Weights of a small transformer language model.
Size: 12 layers, width 128, 2 heads of 64 (1 for keys and values), MLP 512 squared ReLU, vocabulary 8192, 4.28M parameters.
Architecture: rotary positions, biases, untied embeddings.
Training: 206M tokens, 12951 steps.
Each number is 128 + 32 x the weight over its row's rms, rounded and kept within 0 to 255. Layers, rows and columns count from 0. The size above them is the row's rms in percent of the matrix's.

# layer 7 MLP up, 512x128, rms 0.145, rows 457-483, columns 0-127
size [102 101  99  92 107  94 101 106 104 107  94  88  95 105  77 102 103  97 106  97 102  91 113  97  97 100  92]
[[164  95 112  97 131  98 109 164 155 151  77 151 121  88 190 108 169 161 150 144 112 133 186 160 179 152 187  93 105  99 121 136 124  80  84  75 111 118 122 133  84 136 131 145 167 178 119  93 160 128 135  50 159  94 138 149 134 106  44 167  77  86  93 155 155  88 162 127 163 126 116 159 150 114 104  99 141 107 192 154 183 104 112 107 149 187 119 141  96 167 140 128  78 126 165 115 140 142  95  84 125 112  99 163  52 121 122 117 138 127 183 204 146 157 104 126 139 139 168 114 121  99 161  98 137 116 137  97]
 [176 116 109 121 127  94 162 158 139 152 135 114 167 114 122 176 110 176 137 135  91 137 120 161 149  56 119  68 149 156 184 144 123 142 117  88 247 109  97 134 113 174 112  76 108 172 143 150 155  95 129 137 164 140  82 146 100 120 158 142 149 123 142 162 155 103 111  64  90  68 126 123 124  91  93 129 157 131 131 156 145 124 198 175 118  88 140 119  69 170 187 121  96 115 184  60 104  51 119 131 122 134 136 117 138 148 127 137  77 118 135  98 121 171 159 108 169  81 137 142 116 130 150 146  73 140 129 149]
 [143 133 168  99 120 187 142  71 157 126 101 152  89 136 147 140 124 152  81 160 171  94 148 141 105 143  79 117 203 184  86 114 145 127 111 106 136 145 115  54 157 183 106 205 142 145  75 135 160  98 122 100 154 118  93 125  80 180 100 154 117 123 115 133  87 151 148 133 129  86 124 139  87 155 172  98 157 148 155 151 120 135 104 156 160 150 104 166 119 134  93 120 115 122 164  86 174  59 130 145  63 108 117  71  94 146 147 115  63 149 122 203 159 105 193  68  92 114 143 143 113 138 165 111 122 124 130 105]
 [129 138  85 170 143 118  92 101 115 122  95  71 129 129 111 121 129  59 144  78 149  96 205  93 124 132 131 108 138 207  99 183  76 123 140 124 130 167  93 124 135 128 118 156 117 154 111  55 122 117 125 177 150 128 133 161 114 104 138 120  83 112 179 153 117  90 132 138 131  72 143  86 201 192 110 131 175 144 171 128  91 160 127 162 142 105 105  71 125 177 166 154  78 135 106 131  96  87 120  86 127 102 114 159 118  68  98 132  96 128 103 161  67 158 112 124 109 174 141 192  58 143 166 134 160 144 134 122]
 [167 101 116  86 178 135 131 156 129 100 144  58 155  93 114 113  82  61 148 133 116 127 149 134 154  75  47 163 145 168 127 202 128  95 136 131 142 127 106 151 124 128 120 127 106 118 150  97 168 131 167  77 117 140  83 122 112 121  96  86 114 142  98 124 144 150 116  64 188 137 142 113 137 184  94 132  98 131 168  78 122 128 186 167  77 140 129 131 117 114 137 196  80 132 141 122 105  44 157 163 129  89 112 122 112 143  87 129 106 148 166 127 114 100 118 224 147 127 153 135 161 212 120 111 132 150 101  94]
 [155 121 142 124  77 106 145 125 154 217  81 151 179 100 155 119 101 104 150 179  76  86 157 210 109  62 154 179 185 101 125 150 177 154 134 127 156 125  92 133  70 136 173 118  61  65 135 128 154 121 134 132 140 157 108 157  82 122 133 137  99 115 103  78 132 112  85 113 100 118 147 132 172 155 104  83 149 159 135 169 117 153 128  89 117 135 188 111 146 128 120 119 130 131 108 142 143 155 156 143 133 138 155 117  96 171  77 121 148 117  74 137 173 179 148 102 141  65 119  91 103 107 142 121  68 134 163  58]
 [103 138 128 123  88 191 169  89  66 113 178 107 156 131 132 163  84 159 137  72 114 112 105  62 109  66 165 138 166 128 126 123 148 122 110  88 117 111 138 113 175 169  93 120 121 145 115 167 116 113 192 131  94 148 100 180  92 127 126  46 203 104 102 145 134 149  86 116  69  79 157 122 139 158 104 143 116 127 106  83 155  73 126 133  95 160 146 125  65 136 152 146 172 134 117 109 192 168 124 115 153  86 185 109  97 137 165 128 113 150 178 165 161 121 128 183 144  68 126 128 123 144 150 138 120  94 157  86]
 [146  94  94  88 182 104  98 141 128 174  93 142 143 128 118 163 122 117 124 181 150 105 155 208 116 139 151 136 174 187 135 179 125 121 111 117 135 104 130 106 170 145 104  97 115 175  84 168 132 128 138 134 160 122  90  79 150  83 129 115  56  99  92 116 125 165  87  90 113  91 136 122 176 154 187 118 137 159  88 138 124 153 193 103  96  90  91 128 113 143  38 138 129 169 136 180  92 129  89 149 135 153 141 169  84 118  67 122 174  99 105  86 147 108 155 138 125  41 112 113 149 115 176 111  80  98 137 127]
 [112 101 128  91 168  83 170 105  98 145 161 146 153 104 116 159 122 137 130 138 149  72 151  74 137 109 168 189  96 116 125 133  97  93 117  76 151 153 117 148  85 170  80 124 100 133 108 145 144 165 127 119 163  91  85 216 150 171 126 111 113 144  83 167 118  97 121  78 176 131 159 149 171  97 160 148 124 114 135 138 115  26 107 122 111 144 144 102  69 122 138 173 169  91 172  75 119 113 124 166 176 117 112  98 116 164 163 149 124 116 156 164 151  96 154  80 142  61 138 122 101 132 123 192 124 142 191  84]
 [116 120  91  99 121 105 144 111 133 203 178  63 179 146 197 126 110 126 117  96 133 100 167 117 151 127 107 135 173 124 180 162 155 129 118 129 144 145  80  91 132 156 128 123 140 155  95 102 145  56 111 138 114 127 116  96 133 117  46 150 191 148 118 124 132 144 104  79 155 154 124 137 125 185 156 163 217 118 208 143 116 112 131 149 111 103 101 165 150 171 105 148 101 141 111 110 154  95 137  95 131 113  80 134 130 113 145 248  85 167 113 180 120  84 124 139 116 115 147 148 122 113 147  83 143 128 157 176]
 [118 133 154 173 180 147 161 124 109 130  89 168 116 122  98 144 133  89  84 119 135 146  92 104 196 157  72 113 125 118  94 149  79 167  99  57  94 119 104 135 149 127  85 124  95 113 152 142 132 156 170 184 153 158 175 129 160 114 133 122 103 115 215 134  89  92 122 160 173  92 161 136 144 133 151  96  93 139 110 125  88 117 194 154 156 130 145 139 111  95 149 197 181  98 143  25  64 123 127 139 121 129 140 133 139  77 131 105 104 138 170 154 123  97 115 128 211 134 103 152  68 102  97 112 131 131 110 155]
 [141 167 128 153 137  82 134  96  91 137 118 120 126 139 158 121 137 120 119 114  98 146  97 125  92 134 220 121 142 143  61  93  93 130 142  87 168 123 107 151 177 202 168 147  67  95 111 136 169 143 138 178 125  88 145 180  88 101 104 144 137 124  90 160 181  91 158 144 137 145 143 143 128 153 170  60 183 118 163 101 106  41 155 130 106 154 135  65  91  99 120 174 139  93  78 119 123 112 147 112  96 135  61  97 108 126  94 158  79 141 146 143 146 124 154 154 141 130 149 153 113 123  93  70  62 181 136 128]
 [129 201 127 165 100 146  64 166  63 124 144 121 126 160 155 145 118  41  62 173 137 107 135 122  99 121 119 121 120 146  72 118 171 106 139  90 196 222 112 143 165 153 127 127  81 127 130 141 146 106  93 102 130 127 175 152 125 129 151 158 124  79 186  82 105 131 134 194 129 120 148 136 187  94  60 140 109 138 162 147 145 115 142 147 125 102 109  99 144 145 143 206  81 117 128 169 110 102 109  92  67 142 137 125 125 129 120 118 147 115 102 132 175 104 109 139 115 171 130 204 152 149 133 132  85 160 142  99]
 [ 84 147  98 139  93 122  71 127  95 141 156 106 123 106 141 142 139 124  73 103 125  84 144 165 158  36 147 161 153 102 151 107 158 221 151 104 142 102 127 126 117 123 175 107  93 163 114 112 160 110 111 143 153 157 162 165  66 156 108 201 151  84 164 110  77 137 143 147  75 139 113 143 163 126 126 114 125 125 140 118 121 153 116 106 124 219 135 112 101 124 138 172  77 175 141  96 148 111 166 120  65  52 144 109  92 139 146 144  80  92 128 138 137  92 149 187 127 117  97 130 176 150 101  98 145 159 184 160]
 [ 83 146 155 153 170 164  85 108 169 121 146 107 138 148 103 151  81 146 167 110  89 155 105  88  87 122 103 107 115 157 148  66 177 152  92 134  98 107 108 139 136 139 134 179 162 127 100 119  94 152  79 145 120 147 168 186 192 116 124 161 165 118 138 148 109 177 123 165 100 125 102 125 129 112 123  89 100 172 137 147 128 124 130 142  54  77 180 140 119 106 161 152 128 195 131 162 195 196 105  76  83 127 173  88 120 147 118 102  82  97 125 149 102 173 139 118 173 147 109 102 119  74 186 150 133  95 207 131]
 [118 178 178 108 136 168 118 139  55 151 186 127 176 100 118  86 126 183 142 177 102 125  72  59 142  88 101  84 126 109 161 148 179 150  90 135 160 170  90  85 126 155 154 147 121 146 110 116 122  99 172 149 139 190 201 139  82 123 109 175 115  74 147 153  63 100  94  95 104 128 163 129 155 102 141 153 131 130 110 112 127  75 175 108  70 171  94 100  65  83 164 158 127 168 177  74 111 140 163 142  94 112 135 128 119 107  83 147 110 140 158 109 123 121 115 141 139 117 176 139 119 147 151 150  98 166 133 128]
 [160 131 166  57 107 105 121 174 136 153 161 182 155 149 142  75 103 159  88 156 143 124 129 158 118 112 130 119 139 140 170 103 111  72  52 116 106 187 111  82 112 165 113 123 132 144 143 169 155 134 102 187 126 158 120 185  64 194 125 117 146  51 167 142 123 191  96  82  80 126 149 129 113 118 152 162 153 128 105 179  91 124  84  84 143 106 153 143 124 115  73 147 122  93 159  77 128 138  85 105 109 145 143 131 134 130 107 117  98 153 160 218 122 103 115 132 175 131 170 137  90 151 101 107 149  76 159 130]
 [132  78 132 111 138 132 164 172 120 128 112 113 138 102 170 178  89  99 119 127 139  75 126 127 193 119 160  49 109 143  82  94 136 146 140 129 168 162 142 125 161 165 135 151  88  82 179 158 118 118 138 119 154 129 186  94 164 137 138 193  95  91 137  56  99 128  77 130 130 111 100  88 140 133 148  90 165 154 166 149 174 152 105 163 155 141 169 150 115 143 121 125  65 117 137  74  66 107 179  84 110 128 102 105 112 194 134 139 129 126 126 119 181  89 104  54 164 179 139  96 108 140 119 102 201 147 136  96]
 [173 146 114  66 140 134 100 167 127 123 156 104 162 175 123 105 126 192 114 167 138 119 109 186 145 123 209 119 192 146 128 119 119 139 149 135 120 151 130 108 141 181 121 117 145 114  91 160 142 130 151  86 147 176  81  80 121 153 102 165 113  99 180 106  99 123 105 159  88 127 149 128 133 114 124 149 115 153  73 151 125  97 112 126 168 120  79  80  76  92 145 146 101 114  47 105 144 126  89 132 116 170 140 113 119 168 135 159  89  63 135 117  90 184 184 143 109 132  70 139  88 130  90 184 106 196 151 201]
 [149 133 135 112 119 107 221 159  61 112 124  69 149 132 128 171  93 170 107  86 180 136 142 151 178 141 107 111 116 102 121 128 109 144 120 107 216 185 101 163 130 186  82 112 125  70 176 184 184 122 131 164 161 194  76 161 122 132 130  85 125 129 126 144 150 121 136  66 141  75 131 113 128 140 138  96 132 125 123 145 171 129 149 153  99 103 125 105 150 129 114 160  81 142  81 101 170 103 194  93 100 115 116  75 124 144 137 116  86 120 107 117 125 114 215 107 148  91 182 110 113 133 133 175 130 142 146 142]
 [129 173 102  96  86 133 154  88 132 203 123 124 203 108 109 132 149 151 128 138 158 139  83 196 126  93 152 149 156 148 142 134 141 142 136 139 171 122 114  75 133 134 137 154  12 112 153 141 141  95 105 176  75 158 139 181  95 155 141 215 103 138 156 108  57 112 112 159  33 102 129 127 109 108 122  81 145 147 162 141 141  79 120 143  98 138  78 103 125 127 127 150 168  82 110 176  88 134 132 149 104 136 141 129 125 135 160 165 169 153 106 128 131  99 117 158 116 130 194  99  68 145 142 137 114 147 120 151]
 [110 139 158 175 131 178  84 100  90 149 167  63 169 116 204 104  88 161 101 136  89  96 112 106 117 117  92 130 184 152  95 135 169 140 141  87  85  87  68 148 195 148 188  90 116 147 172 141 139  97 177 122 140 165 147  98 153  87 121 161 169 102  79 109  90 151 167 142 165 112 118  78 173 126 138 163 169 105 160 120 137 102  76  68 158 149  89 123  79 155 148 114 103 151  94 124 147 128 150  87 132 112 149 139 117  95 114 129  94 142 135 135 154  66 171 161 170 100 159 150 138 132 140 155  65 142 140  95]
 [173 141 133 105 117 133 134  78 108 165 177 119 132  97 208 106 168  61  85 154 182  82 116 119 166  61 159 166 161 119 129 143 135 135  68 149 130 152  94  74 141 169 103 121 130 117 119 153 153  58 139 115 126 119 159 168 132 121 107 169 165 123 120  94 133 138 148 152  63 104  99 138  84 157 136  79 132 158  85 131 145 137 107 158  91 200 109 102 126 115 165  89  91 112  84 120 166 148  91 175  93  99  71 166 118 116 136 203 162 103 145 145 155 152 182 101 100 124 170 154 180 118 103 108 118 154 118 144]
 [125 111 140  82  71 142  58 128 119  93 117 152 129 107 124 115  94 131 119  95 168 168 162 181 141 106 141 163 140 129 160 144 100 162  86 112 134 137 131 182 195  97  63 130 147 131  97 145 137 128 159 116 131 141  81 124 145 145 114 120 134  79 147 105 106 160 115 179 176 160 111 141  94 164 119  95  81 141 145  96  74 141 149 162 120  84 136 111  82 125 138 116 173 162 132  87 116 157  59  32 148  92 105  59 125 112 163 116 147 155 179 138  98 188 129 212 111  86 183 142 118 153 101 125 133 125 106  78]
 [173 169 106  88 120  94 126 174 202 110 130 215 136  95 136 150 143 147 108  85 131 134 171  87 124 146 153 104 154  72 109 101 195 168 128  91 161 155 149  74 100 167  95 117 137 130 137 102 136 125 201 100 161 148 100 137 161  91 164 109 101 106 152  49 117 167 130 107 170 123 114 173  53 128 176 114  84 128 106 118 145 153 115 133 158 106 125  99 122 121  54  54  86 114  69 164 106 139 128 178 113 128 135 128 112 131 113 147 128 105 159 112 107 128 154 143 171 137 107 103 109 146 202 129 143 138 138 168]
 [100  64 112 141  84 127 105 146 169 168  97 103  98 102 159 138 158 167  90 139 122  66 111  99 179  98 129 139 148 143 172 157 120 130 112 126 151 117 132 129  91 120 145 151 119 128  76  75 151 114 145 143 127 128 165 167 156 167 100 176 129 107 119 102  97 179  81 138 173  92  97 124 104 186 160 121 107 118 116 128 132 154 108 161 125 215 117  41 165 151 165  59  53 159 109 155 150 123 137 165 117 116 110 162  82 146  83 150 110 167 166 204 129 137 112 191 131 101 121 148 121 187 147 141 129 124 141  68]
 [148 129 120 107 129 138 118  89 193 108 147  88 121 167  91  93 175 153 144 118 111 118  92 140 116 127 101  98 120 108 140  74 115 126 136 174 162 117 117  77 110 144 119 212  77  86 111 128 125  28  97 112 146 142 139  97 159 127 108  93 133 170 142 112 116 189 162 153 162  91 146  62 204 155 124 158 116 154 158 104 124 145  85  88 144 128 140  92 109 202 169 162 111 195 104 153 106 104  84  92  86 175 139 130 136 107 107 144 132  94 113 169 144  92 104 133 182 123 128 159 130 158 192 108 110 150 127 185]]
# layer 7 MLP down (transposed), 512x128, rms 0.125, rows 457-483, columns 0-127
size [103 106 103  94 108  97  98 100 108 114  88  97  95 101  74 101  98 100 108 103 103  91 109  94 100 102  94]
[[126 104 173  93 126 134 116 155 155  97 130  74 161  97 107 169 111 162 118 102 132  74 138 115 115 127 162  86 119 170 147 116 134 156 168 141  81 128 194 110 109 167 109 102 167 147 132 115  86 131 156 114 127 110  85 126 133 195 116 115  96  77 157 137 133 163 120 104 120 112 144  33 119 173 202 171 120 126 125  99 132 140 136  95 147 168 155 158 160 108 117  89 116  97  87  63 150 190 111 147 178 135 195  92 181 133  85 133 115  88 214  97 126 107 121  97 130  80  93 148 139 121 141 103 122 204 155 110]
 [120 128 149 132  95 153 146  79 131  91 148 107  85 190 170 122 134 160 115 102 139 193 108 104 118 100  97 129 119 190 142  99 147 135 119 171  90 132 104 107 193 159 159 168 126 126 148 109 127 111 114 112 107 130 138 102 102  87 134  98 142 150 155 158 137 142 169 117 149 103  72 133 108 176 189 174 123 143  96  70 145 134  63 113 121 114  93  98 130 154  71 137  82 204 110 117 170 127  97 169 104 115  99  80 185 101 146  75 197 182  71 101 130  82 117 146 134 139  98 164 204 118  88 137 172 110 121 153]
 [119 138 144 124 136 122 140 164 120 115  89 102 193  81 150 114  65 143 134 123 159 149 125  78 125 110 141 113 114 100 178  90 148 132 113  84 109 154 114 125  90 150 134 111  77 111 150 160 155 161 103 187 131 162 133 112 154  69  52 116 132  99  95 129 105 107 148 130 122 181 151 141 172 139 126  92 153 180 130 138 134 121 140  85 103 166 140 103 137 112 167 136 132 133 158 165 104  72  70 194 173 132 129 175 165 116 154 105 125 117 180  95 127 146  78 138 144 194 196 121  84  90  21  88 161 138 100 174]
 [127 137 119 130 113  84 125 135 152  68 132 181  80 121 106 109 148 175 167 102 125 168  67 137 148  97 147 144 110 122 175 134 181 110 114 132 156 114 101  95 154  69  80 137 127 142  97 181 126 147 178 127 219 124 128 162 113 200 124  89 135 151 147 116 111 115  85 101 111 156 133 150  81 115 105 111 110 115  91  77 127 108 191  76 168 119  93 154 187 130  83 134 157 144 201 121  88 105 128 116  77  83 188 120  95 173 121 196 161 145 153 109 127 171 127 116 130 170 150  98  82 112 123 138 173 104 131 153]
 [120 136  98 120  90 158 161 104 149 157 150 118 141 132 146 127 121 131  80 115 119 101  78 148  99  73  97  33 115 136 170  94 165 119  62 119 184 150 108  97 134 147 117  96  78 114 139 129 115 118 108 130 154 116 145 160  89 105 167 114  71  57 109 106 136 129 131 172 145 125 144 150 113 147 100 176 124 183 107 143  77  95 107 100 228 109 138 118 103 109 120 179 126 106 124 168 111 134 105 119 157 197 107 123 143 168 129 166 115 188  94 166 105 152 147  94 133 223 127 149  97 163 125 115 130 204 114 148]
 [152 174 125 124 122 172 147 172 114  69 155 115 105 186 116 197 139 174 102 144 119 124  82 107  97 139 131  75 128 113 122 133 134 138 139 138 112  74  36 151 197  67 147 121 125  95 202 146 119  86 137  99  80 141 172 139  92 119 142 118 191 167 171 140 144 120 170 104 129 129 113  94  83  56 145 158 160 128 142 130 139  81  93 135  96 125 128 128 126 155 179 149  86 127 142 175 129  91 119 149 172 132 103  87 102 169 149 166  97 142 169 103 112  43 115 123 173 124 150 156 120 147 144 115 155 103  77 119]
 [124 107 153 107  62 121 113 102 154 154 115 153 126 161 163  87 172 105 115 142 111 149 140 174  89 169 120  93 145 180  72 121 111  74  98 169 153 149 103 175 113 131 124 103 178 112 105 155 120 104 149  70 171  99 123 142 119 149 176 149  94 111 103 113 151 103 118 154 144 161  56 152 126 162 122 123  69 105 183 149 144 147  96 163 150 124 140 100 102 138 121 114  89  93  95 118 148  97 163  92 123 143 160  83  89 220 155 126  92 136 103 196 167 115 101  49  97 143 114 114 206 146 171 163 140 111  93  91]
 [ 84 176 110 155 124 144  66  99  67  77 203 135 133 166 105 152 182 126 117  74 165 143 172 125  82 130 161  90 124 166 159 106 134 130  54 150 158 138 127 129 118 163 138 144 163 110 134  76 125 112  84  98 168 121  66 116 180 101 107 119 133 114 130 158 155  77 207  96 157  99 135 138 126 163  96 116 162 150 147 137 123 160 130 231 110 133 124  96 157 138 126  80 135  97  57  81 100 133 115 135 114 155  91 135 192 114 170 112 149 148 109 100 134 130 158 105  76 145 140 147 156 119 128 138 156 119  78 137]
 [128 108 131 145 103 151 131 112 108  97 200 110 136 124 169 106  82 105 118 108 113  95 152 217 125 126  86 118  99 127 130 164 172 134 130 129 144 150 184 121  79  93 143 192 139 184 133 122 146  73 123 140 119 187 137  59 171 149 134 141 216 143  96 147 139 101 115  95 166 167  42 112 140 119 165 157 151 104 105 100 171 136 141 104 174  93  67 168 146 161 138 180 149  83 107 107  84 124 100 104 109 140 110 152 112 101 179 124  42 126  84 171 129 122 127 122 132 155 113 134 155 115 135  75 141 144 112 116]
 [ 33 154 118 106 118 104 123 104 143 186 200 166  85 134 154 129 101 132 123  97  81  87 150 139  81 121 118 123 129 103  80 153 170 198 158 108 152 194 183 147 128 149  79 142 137 122 176 127 120 138  99 133 135 108 164  87 166 172 150 127 112 161 123 167 113 111 117 105 136 138 133 104 133 152 129 134 150 123 130  66  64 128 123  83 129 126 118  60 102 169 146 155 115 138 168 126  43 184 122 128 110 181 134 108 153 193 168  89 125 108 101 159 142 162 108 153  93 128 113 106 129 134  63  90  77 105 156 154]
 [168 118 154 108 138  63 137 117 146 138 180 140 102 121 161 133 164 171  97  75 146 151 193 164 116 107 188 108 124 104 138 118 167 122 105 147 116 177 111 148 156 141 115 104 174 181 127 109 150  77 119  85 148  88  82 140 150 177  33 113 172 156  84 157 153 156 120 128 102 158  69 127 103 143 105 119 129  75 141 121 160  92 123 152  91 118 135  94 153 152  47  89  83 121 146 140 179  79 148  97 179 156 118 124 136 154 119 127 133 123 126 130  97 115 191 151  44 155 108  91 158 147  95 130 116 174 120 158]
 [183 109 123 148 149 112 224 128 110  72  81 134 109 130 166  75  77 127 125 128  93 135 114 165 136 166 115  83 125 151 140  97 133 126 162 174 154  93 129  74 137  60 141 145 198 126 143  78 125  76 124  88  94 101 107 104 121 122 132 124 100 106 137  73 166  89 140  63 166 105 104 153  77  86 107 170  98 169 134 155 198 117 109 113 128 106 137 173 182 145 117 157 174 145 152 139 119 158 177 164  89 138 144 112 116 117 131 171 170 125 144  95 166  96 122 132  78 125 163 110 144 110 113 151 157  58 151 166]
 [ 99 128  98 100 141 116 107 126 140  98 117 158 118  43 173 151 143 169  94  94 133 128 135 137 117 127 143 125 110 140 165  98 110 117 105  99 146 149 137 166 111 157 170 113 124  42 184 109 178 116 177 161  80 145 121 181 144  72  64 192 111 111 126 108 112  79 136  96  90 135 186 148 127 105 198  97 179 105  86 104  99 172 105 104 130 126  88 125 159 128 165 131 117  95 123 124 147 135 181 186 164 155 123 159 127 101 128 113 119 118 193 139  79 153 120  60 133  68 144 106 148 171 115 164 131 130  82 185]
 [ 85 106 155 154 103 115 140 190 110  78  81 117 150 118 142 112 163 123 129 103 194 119 135  93 159 154 155  92  79 157 105 219  42 150 141 130 171 161 135 146  87 138  93 113 121 127 197 154 118 145 217 124 141  78 128 130 122 136 100 124  90 104 118  77 170 132  88 106 140 141 114 131 194 113 124 148 157  93 141 133 142 121 167  97 152 126 134 121  93 121 111 149 134  73  83 108 152 140 117 105 190 138 135 123 142 198 180 114 165  90 114 148 149 103 135  98 130 104 127 205 142  60 102  89 138 104 104 153]
 [168 108 126 114  71  92 131 128 102 143 132 175 130 148 153 108 163 130 116 167 147 153 145 164 195 109 142 152 199 143 139 172 158  86 146  91 200 131 118 187 114 122 113 120  71 108 140 134 177 121  85  78 164  84 100  73  36 155 121 115  77  90  92  76 140  86 131  92 169 158 160 111 153 164 122 134 157  81 147 168 141 131 148 132 180 146  90  94 109 145  84 119 106  75 117  99 128  80 152 148 149 162  92 141 158  88 123  71 139 149 145 157 168 130 133 101 122  97 145 158  94 157 143 130 146 169  76 113]
 [129 103 103 104 194 137 137 135 114 146  91 119  88 158 143  95 128 126 141 160  75 137 201 122 104 161 116 134 102  82 177  69 125 137 166 122 144 134 153  68 147 122 191 105  59  46 175 107  80  70 149  76  80 102 147 153 126 100 137 119  99 110 166 107 149 197 156 135 162 133 140 145 100 188 108  99 158 116 179 109 132 117 121 122 141 116 155 106 138 141 120 111 148 121 120 131 107  94 147 119 124 116 150 108 136 163  92 204 101 121  91 180 143 114 119  75  84 189 181 185 170 117 161 104 137 139 123  87]
 [101  86 120 176  88 212 128 107 137 164 120 141 122 128 148 151 201 187 110 104 185 156 110 157 117 176 143 137 130 181 160 169 155 125 127 165 110 143 135 144 125  90 120 126  77 151 123 146 146 153 151  50 117 144  57 133 136 119 150  98 155 136 127  93 155  92 157 173 116 126 125 162 181 103 130  76  99  97 152  91  97 140 146 125  74 143 102  84 108 138 173  59  65 137 166 137  86 113 153 161 140 105  71 110 105 127 107 106 164 128 167  85 148 133 145 128  95 137  73 159 135 189 133  98  89 185  96 116]
 [125 144 167 146 131 141 116 121 163 168  82  98 151 156 129  69 119 138  62 122 111 105 169 154  73 151 108 110 169 101 100 104  97  97 116 169 140  79 138 185 101 107 157 124  84 136 127 114 138 177 146 104  95  96 122 158  75 137 216 182 109 114 194 107 147 152 159 145 128  97 112  97  75  95 120 109 109 133 105 138 119  78 204 171 130 126  80 211 128  79 177 127 125 111 111 125 127  94 175 168 113 173 146 171 108 121 115 118 149 163 125 133 144 122 116 166 111 180 137 107 188  85 122  80 176  92 121 132]
 [ 63 165 153 157  17 162 135  83 161  75 143  82 117  64 170 179  82 144 121 137 142 155 201  98 125  88 147  96  75 133 197 167 104 163  55 111 149 107 125  72 106 174 120  78 172 114 138 142 177 138 148 168  89 151 135 139  99 133 131 168 108 121  91 163 128 171 141 122 134  78 126 134  93  97 128 103 186 119 132 122  72 195 129 111 121 166 140 130 113 141 163 143 119 150 160 131 130  83 124 133 140 148 138 115 115 159 118  91 160 122 156 132 144 155  97 134 119 111 180  97 109 119 126 102 170 116 116 115]
 [ 87 145 103 155 146 188  84 160 180  68 129 162 106 154 162  57 179 142 113 146 146 140  94 153 170 140  98 173 122 138 153 170 141 106  81 109 148 111 138  93 155 107 154 118 154 141  72  96 128 104 139 107  86 104 170  21 112 115 156 112 143 156 173 121 142  65 175  94 117 154 102  99  56  77 175 165 166 144  95 131 149 165  96 134 160  88 110 134 148 167 109 146 133  85 147 136 155 137  96 116 135  92 134 178 127 113  68 116 144 143 120 140  60 115 121 147 207 117 113 139 153  95 142 131 121 129 138 112]
 [182 124  92 158  70 173  68 122  95  91 157 172 107 166 157 145 118  89 118 137 155  73  89 160  84 101 153  90  79  89 106  76 122  99 119 151 163 169 131  82 107  85 133 147 156  93 118 104 134 209  96 141 133 142 163 117 129 161 191 146 145 122 143 149 173 108 155 149 126 133 130 113 121 145 159 150 105 150 113 107  77 156 128  73 148 190 198 176 136 129 116 134  70 213 138 149 139 129  91 129 172 145 143 110 101 107 109 103  98 145  76 148  65  77 152  91 105 107 133 152 150 120 133 125 126 165 170 124]
 [106 153 103 159  68 133  88 144 174  98 183 129 111 160 174  80 136 112 106  81  62 154 144 114  85 194 123 101 112 128 161 100 163 124  91 178 153 177 165  97  73 125 139 119 146 118 109 148 107 118 171  55 100 125 128 121 104 109 123 156 105  86 141  95 175 112 177 144 171 203 132 175 124  65 129  87 151 155 131 153 159 157  93 147 107 105 156 175  80 136  81 116  72 114 148 128 174 140 142 142 155 104 132 145 121 204 127 146 132  86  91 170 119 110  72  97 105 179 120 148 117  89 155 115 143 144 131 117]
 [124 108 142  87 172  84 165 132  85 118 100 115 184 146 126 101 175 139 149 182 108 152 104 127 113 127 121 127 148 120 120  89 158 130  66 156  81 126  84 103 156 104 123 144 158 127  78  70 169 158 179 111 187 124 123 112 128 156  79 134  81 130 148 140 169 164 128  89  69  66 134 113  86  82 149 140 102 144  97 154 131 121 141 187 196 144 191 125 196 113 157  99 143 106 107 108 124 143  74 156 108 143  60 164 130 148 105 186 137 130 170  97 132 147 110 109 130 132 126 148  78 207 185 114 151  96 135 101]
 [172 165 109  94 137 161 166 162 107  83 104 153 200  96 114 109 128 162 111 101 111 136 150 117 132 163 145  96 125 144 131 124 160 111 128  76 141 161 149 109  46 179 165 113 128 130 159  97 164  56 138  99 134 111 117 197 100 127 140 117 122  91 144 147 134  86 186 111  85  71 132  73 158  84 118 157 118  99  57 162 128 140 170 101  68 139 172 170 107 147 179  81 144 117 115 143 157 102 131 115 130 135 118 115  42 152  88 158  88 158 106 177  99 129 141 112 123 151  71  95 149 193 160 130 101 128 138 132]
 [146 163 153 166 112 151 119 107 114  68 212 160 105 180 124 117 157 115 168 153 109 135 141 134  71 122 128 105  95 161 131 160 129  74 105  63 110 171 154 157 101 120 111 167 101  82 133 177 125 122   6 115 115 144  79  79 101 158 117  98 182 158 144 157 167  93 121 119 180 121 109 143 158 143 108 152 153  73 180 106 120  85  99 146 121  98  97 130  96 124 116 118 119 161 137 135 103  96 123 144 133  92 115 136 102 212 135 144 140 116 143 138 147 132 158 156 111 110 235 130 132 149 151  96 115  99 111 148]
 [113 183 176  78  92 107 126 112 129 119  69 174  97 154 125 147 136 122 123 137 183 167  95 145 118  97 115 125 102  94  92 107 136 178 161 143 132 101 187 105 157  77  86 132 165 123 148 100 103  82 167  85  97  88  97  70 151 160 138 114 137 138 170 126 120 116  60 103 100 149 110 182 122 157 149 176  74 172 123 116 171 117 137 200 162  55 135 137 175  99 168 113  89 110 112 112 146  98 156 161  98 168 121 147 150 139 100 153 106 129  92 106  60 171  96 182 179 131 154 137 156 114 100 134 130 115 175 161]
 [155 112 205 172 139 112 136 157 127 116 127 154 119 145 155 144 103 168  73 134  68  69 105 155  80  84 138 119 101 120 130 145 117 174 152 144 117 163 209 130 124 148 203  73 134 164 149 134 188 107  91 134 136  78 140 132 171 114 141 104 147 114 116 131 132  85 136 123 101 143 150 157 119  87 166 180 150 185  84 100  95  90 129 102 195  92  84 137 149 137  84 129 156  94  61  64 121 146 148 109 150 101 131 111 130 133 165 124  94 177 108 100 104 189  91 119 159 129 118  76  74 135 148 173 163 151 134 113]]